From a checkpoint of a small transformer trained on Wikipedia: 6.5M parameters, RMSNorm before each block.
Each number is 128 + 32 x the weight over the matrix's rms, rounded and kept within 0 to 255. Layers, rows and columns count from 0. Numbers have three digits each.

# q: layer 7 attention query, 256x256, rms 0.134, rows 47-63, columns 128-255
# k: layer 7 attention key, 256x256, rms 0.13, rows 47-63, columns 128-255
# v: layer 7 attention value, 256x256, rms 0.151, rows 32-39, columns 128-255
# o: layer 7 attention output (transposed), 256x256, rms 0.138, rows 32-38, columns 128-255
q47:168091108066181098115134131160133121099081135112121131115120128159114093117104154152145095112129187098143167157149145073136138127112204115146118134037132111136157129168167101137140096181090145126129126118172156129066142108184131136083114130148086122140133121142137158164108152112129163147110108122117152134143126107140132147168107138087111159171162204092100109144110136152143145130144
k47:079105159102116122172062094120123107187127117091079095107089095108104180075138108165151183119118196078182123067141098189138159114136092162110163181174132151154187107104145100142110127109143163097095080144115105130119115143137123121141128201156091124111137068129186148154130131063128091106140114079162134099153093084144110122128130120068078128109113091096144144129102165112116132107084
q48:127134107122093110191169107132062118171123138128090202132153087073147077122096216079171150121149147100165196154100167135075116053166131142073120142136137127150129109153070098177084133159131193184102129121103067153101089079103099129145135168111130091115179077108126191128171131135096146094148130143111146131100127095160071138088176089096151130098097148131094132131117150101139083155130
k48:149092127138140113095161164121199093122150124138131110143096160143087146142116083111104135121095119136133048148116211093141144093117108134118117112161165135104077166050119094112131112075145152132151153160174135161175125083124162116119085100144107128105044102147126107139098142128134084156156122110104120124099136141091105157156119127151154104179153156094077169153128146128131072128135
q49:151100140155163141110125133127152115122127151137101103156100148134114130112119129128116106106146129140127106114130133122132153107128141096144126116095119137104145116093101124079134103136101115100187109129161089127128137147135139097131119125147115169116136150126126128173088118138106136138169110107111160129098135106083137108155101122152132114142163152125150133124166092139144126132093
k49:158120091120131112092158114173163126149206123130180127147112172175100172116147103124123122106115104150063041138112141110111144124095083152134137136107108130109072115077094109114169138047200147154151202151167093148183132146147183118137096122171134136082000144152142125089098109151151110129152160066095111104156121143108180137158134151157138105076185118115121129146115145154136131081136
q50:102118103107113118126114177131135154133170132141143104155159122101149141131110120146145168136130111132114095126126112097147089100138094095152147157154116216169124119127078175146100123124129148115134077113145134144117187127131084080084096113078122089124089232108149152116116147110158103180094143050096157100122143120110154148124202188167130133167124163142151143173191100124104143091133
k50:151148136143161108120180099121133138134134127098130108074122122183115116102138124083116113114106113168133179097114119122089143119135164143121134178137139131122089156129111105166109120118086083065116114142151108105166138111059135138159112124152115118101150139149120115163128081113089152119136113115171177129102070140137108096125120067151164126132131090120081079145110124137154078146141
q51:145109104115122082151128131134149176120092198129086128122105104133151131081169149099125147119078113103123148163113115127155139144116110121142093191119119107156114150131086085095163132110154058084112131146138159104145106147098101137194188096086126146094093126115101146110150132080098067151126114131059118131168150095053113147109127149151121095147144104134125106130201106125131149148056
k51:179153145173090104125133120159121124119124071062105160135174182166099141128075120108192143125133129097128130129135126134103160133167096129114128136203124123112075091111127135133095160136108190136134155134159108161168122223127157141076145146086118138157188219113123146133180157093149138151133143148138150126121127142091160061140118111088120138081190175173133090179136170086081074065109
q52:139127173177153116129147116139102134140182100116131145179092126066100083122130126137090092113109122113143138158135161103144100104115114123119084160174127159135102169141137074084131102141105183133118121143151177065136062037152114104119078183164091165081142169127155150086154164129119093106121120108091141083103076046110136127165176128146130138118117081125141104116154139074140118129125
k52:128163111094145131141174165132096105115133093119154143143129108122098165187100170116143155065097145135098141202112121132128108153076142152155129166127151068128102152071098115176159113134127161108121112131134073195103109144106121063117117105148107111134173127143131111083091136102135087123070130158098103164132154140045124133150051094165141124139193101137096091130118133074103154093208
q53:121139188114124187120089088126144122119125141149125161084171132147118094123118119134124140159149145149177150096130098130160122154141165223138111152177175108148091146159167117184173112121102143118129097105148146095123118128101113171084121160153161148133157093074140105117119165137138138159099104120105166167136155110204134126176168110170106137127134120139147054167098149109128130118141
k53:075110103152105155140116108136166124160128162112113115158074111156143132190136112147080146155141127162094094142079131114131138087092063115181160120076118098114148153150109085121082142145162120105144134123119123105131125119132107174097092130166144146140067146100095140142085077162111147079124062138139120087121093134102171116126107142157116107134111136111138119168144152129145125112167
q54:153093113112141138137142093065136192201149165131102117113119167109129089110103127125117125160184174171193142098145147075094123108112144150092084142157136169157137109093140157172162153163085122120112137106155160108191139076105122062132128111154102148162101085133114146164147186138125126183137140166108117127171150090104129101112128151132101160100099130162086093141098110097148140152141
k54:105116150171120090155154132116115118097065112132194119120097109117177176138147145155087175116146104126141112115072164140149135171158123113151082164108162129086078168107116114113113126151103139146107110152141178121113118070129148101086142128178104169135082138109125100063147077103128117056057141158124092085138145138119102107093144098145090090100129121141100159081090137097159154124129
q55:115116143149136117099133102146112143146148186129147151146139104088152118158122090119115115156126117140120123121122092111110091140125152180094111102125071125155138137094149162105131134085130105149138124132122135113130157123133128092171112165120119140088094137110105106162133158125121121188096106111157187140153096157155124137125130141096107128141062122119143150197122148095132149144149
k55:147126096095111140119141113124082074082113161135102116149107107118114154132095175145136117119115132117151167131153165094141092185141119099122084160107193115089113131168065134092104130138141139112089155072148198117191088127119091148194097110085164116144153130072138147132146090151109125131146098136136123086052116076089085163143123209136114143085126090121126153162127154153130076098116
q56:108094097169137107138095142170169121194069118152110136127133156159129159122138078178100135127154128071122120124150122093149184163090161089119116073139139120113098165136126144129140098179136098165140158168187127124135122147160125168114135157117083125153074083190069127124144073121086118092114154120137094092097095080096124122113084056118130132153085131127069107124128162050070154140113
k56:066129124103124119149086110174093121113113116158145097105096112096116056113162170140154133161099126123135132149099129092144094133147144110124094117120111105150121141089163108167134175082144138178154137161122110114092132154129182085143101145112102117125148119065139143099115181108123110086092037185086108190157150127136076094132142106151120110072089071146162132157118170170146130063112
q57:134055154102118088146153095157134142134128094109147154152107131077088135125111144109139076143143113112136156121129168176095115105084151145103133118123167162136124052116174106150118120129038134145152126106059122159117113098115103151150115152120099116140139157107106118178116177100109157079099145151149119088172143115168105180168058065135129095150116138150108112187123127135138166097098
k57:044130084117149140140118151139121131101127172135101102071169100141131096150145114111149206141165171103103112172103071128111122104155124165129136125099142110148080194106147115086133117122167103170138138143126101160179077149163128124137111141138130113171129176109167164058099057106158131127158090156097136125069157130132142116140108112130085139107149117151166132116182104114122095134149
q58:109166062078122157073167091183140116116120109123077101143067186135196140135112133123111113141145152130086104107148141122042091117075160100167160147133132134108068146170108084143133178110171100129072121150098156145086099113079112118164111073070127181123116119155091167092121119140236145147160111093099154141158169127161140139107112110062124103046149113116129158082111083100133135152144
k58:090111080174108114116095163143129182144103118122158179194195139107067150127050087165146172091152115108140118146143042146043151135138148124088148096161165134117130094123200133165107143113100127135131136083112162106103113134131113064149135114150141110128151171192063116114117100138083143075098144100137179170151102135103188170144090109161103130174192148172138174084127093150113177127102
q59:126163099123131122144138126129147143046161131167140136115158130159181165106168152147120117171120124154104131118073197158085114112135107096114128076131092187158094156088161044122189065102102122115100100149158126172146161152128153183177118164140117112138103143144093146115147135119129108162118173114177120166090120146151111081171139115140132142133140088142123153109129138114122132124120
k59:177147173122121129122116074123113151154169110105126149137129091146123118110117168066151139124147107101218118084144182101123116113157114100137165123074156130126193135114103153164125122139122101022103157119069143118065068124130104111112117183096194134099112117079188160150084146130125172130168135129069141146159121077122055165105118101182022147140105139124076147140129151105073187129130
q60:131137109162172144142167145143101149122108146162114125123108154110142128101154159170128139097114124101112111108153126139159081176157160118118152121107155146078171147185178145092109106108156097152117170139102038109141133100113078106102185159185115154162168134090140058107098151087106117127090199152172152155122109154119097143123119171134160146211146183113185095161142124148133132130137
k60:106152197118100176086112155136136170116081116133136106163136135137121128113167141126143088111136132149119155133126129144116089058177125158155088114096128170133115117136069129153117103156131166131133066133093163146140170102127163155161061146157119112197111162222188135147096093143164113151140127104147189111161084155122105139164156147095153134081126137104145090104132057163150122107092
q61:052096148123123128111218131149135144119086133099116104153135185113111118175175168144138147074159134137158115102143144123188161122139122128136090177156141155109111127119150196177108141134170123175176113091111157103146117110118138163129123160158120167125148110125108165136128141148133127148104093148135097091146096122094128143125080175158169131155127092148127127144140104091138077160123
k61:156139074181123137117124115137117103225148150176160099115174131131156210076132136158070143104112141141153120156069139091095182079130132133143133113218086123169128136122084104141083175146080141107087108158076114104105119174141114130106122075124162133150150165158152109144125134115152107100110121147127129134100167160081133111088155157135177107144120082151109128144141086144131134135108
q62:148120180155138109112098089127138143138105095107140147095125151146151133094134158079142115156128094137115114144160138121142127147121148069116137136181162155101134079079099151122091061109189129064113113085162153164135085064128158146169131179137137150132105162103133102149179172132121166161096075104143163129140142078069146099173086133168088112111134108140115139142151160156134108158142
k62:122186134131090122128110114085119133110086126112170105168162115049143111114120163139131141084137098099188108128127128185134131084062178127131182108108132108106134117156100130152124149152106150141190044137136139143094096132112094091151141081125122124121125130120129107161142130098094142142138119142134139123196132125155126111176074120094108151119128164138130073104059154088084193144133
q63:184102121114130091122117178091130181123130111101117141107060141090184099107134130142138109083123104149117125107122102110108171135149138112157076107123051138134201105147112109164138118169117113086134158144122153110121137101136099144108086119175135088171166116176132145102137149133072077175147075103160114118131148124133155119104189073098124111144168087146130164153126190142139156130107
k63:118122100121105132120155119163108133113125165109108130140113155162134185140144128172074158174144124128128104110111112175166115143115172184146093137184179142078139124113140146133171121051181150145145154166214156130132153148133217147078113120147154126134088138204130152108156145116134159085114105125142101094152084158138116143128099192227157119104124107106147120074120145137143111150137
v32:130110181108158132106131125238122090118154099202140144197068142142035163177125172112157230110154148187137144158153038089109133088146164043137120188111121138102113127161142066074160049103144112099139076132220130161147146146132091141137093168077091059123083160167077148136089148188177090086064101128142091092169182168112123116118104088123105105093198120115121086122160222170046045165172
o32:140138104073180157040158123110119089163120160137103161202095079160157113103166145101112096147185225177111188182081079098061097217038191069120107190089102171153189141142162227112014102119193132031119126099152216151115060071096088084108153148157089132086046144107123162138136134121171075127150102143135136112112093147151098111154097222068121038138177134144111065098153031084149161204064
v33:162184092224133145177119089037080203154053236105159128156097007146142209110098078155118129207066125084173125118169122136073140088122181225073153130177100201116143154157098060139124070147120158091108097090129108050209181170164180102139056182159101106080100126111084157186104086146092119096111027181168054166085119084088160107096182150045071059163140099065162057064187094116155175121136
o33:170168097078110088247127134165141072130168105191133112085115131143144107052106067139136065151184046115150059123157209233145199128186091175087058221102112141100119143062063102168127160043103113090097125073201138126208164167179084140172111135128091117079168092035122133133058116196124122181147147167144124138119088116160123103056116124096025178153120104174109156118139094091102179183087
v34:148055175119097123188144188103098098116115097045074162091150123099093153117092126140107071166150103152142123121139150169108139118135090136152099150078122179094138055113142097125101141151158150140182150202167100233139102163141143040140162064113157109112104163143110079135163101119101085089093110118114113081117082119181182140034101126118081045148071089121053121105059121144178124169067
o34:057139165116170212093165094111144078181102153143086177119150147133068134107177072157092111107096139095085065070120131143172124066142125165132145121122179106129168081141121131104105157132128063104147123108002168067098096135182055178193182132077144087183123107134128145177164142172117114114193104076147048173140078108164098139147071114160210102199155137175077147166105105138106110055100
v35:189126157146074121176118105117107153118106213134056127092103172081045132158057125098059098191193199167100160076024083095142119103085110087146126129153158157095105121135063137249078073163105124186174108136194100173148159224228142096119084061127089102166140118186133162147100143168172067161098111151134134171075139088149150144115175103152220129172155061238094120107231176079073142151138
o35:132099110133194142070223183055096157131082133134068232154122126125042093185119155119052106042104144134137127096102062127124056132156106092162043172147121119137154104080072158148166124127134146139111134092109223098142051110105104123116163157134133059139164175101126173146161125139155114164186099128121081116132126051140196198114109099122117065073108141117142082140072154061104080172126
v36:140173113068121219136100128062114064121118159059135132136135060112165162116130180160115104156099160127111126084175118124083088073036072125101130189166137138087155084150162139136177161155130095139151053032060223073171164130100190161131089149148152082163161101125098091116077070057148132125134127154179203121177159178101076156212105155182111125140138174184131092039151096099058100135079
o36:166114035100133143160152137176110161100173139166082113101145107072103104080107155115135141210144148169109157115107186250091085076147097126157144117154022189137145127030148126046130085150138131191101146127101180196141148150145160145111096103175165106035122172192155088157054085149132142131078130052180085161212213112043192109141146134113133173182085114199144127118110163082141117151122
v37:084092109112077131196000203129255120224121167110099151103129223173092071144057032187135106096186187068250100038199051121176137121195073158186095120054121053148117156100092113132135193083124163111104243151192161153130117149181051133110152136086129206057093112083210066117069124083183174085088137167108172086107197126109158157096112084101114133066195182203183100159114172141054200116171
o37:148119152039112099089142144162234094129076081140142154053238092152129174191121158124098146167186145145137198193101141056133093175149168066081108049125107153150156080128160172123129128093086092209144166073104077160184150171080181179111128064107176139133085215095209087161163078168112123150255099143089082175186156103213145084110161149112083146096124191191151185238043155128130104089157
v38:111091081176125137078116148141161151108082175223107151142085142124104161053149061078166122090186200101114187113144090142140113113152107063157111170094096094068131159100143215116117132125077120039081154129151092085061065115201119076088128160120200149173161041065223184155087113110131169198123171126082102061098147156099140100215128151140105032141074141112119107115125118144000128120086
o38:198131121125138144165125120136058206117084125105118095137179079091115136129110154173125136118123099165146090131153144088145180118165255076138142149115144187154107152102167169146142166161087130234142133176152203137116084130155116211153136116110122076161249113061073203192127131145096161147167067078104146137125105121188108151156125134066150204145110118164168106181206142087090115115149
v39:137116121122123207113086118150111232118149115055093115094099110185173123122048174159091176115141204179148140083175085173105217106140175089053168123145102108182146138054152123204122080188133132134124112155099107124108057069092116173122101195101184110121083138118112149116108101110037065143110114072168065148140151152184192138050113190174124149124157178116075173133152061128107191096141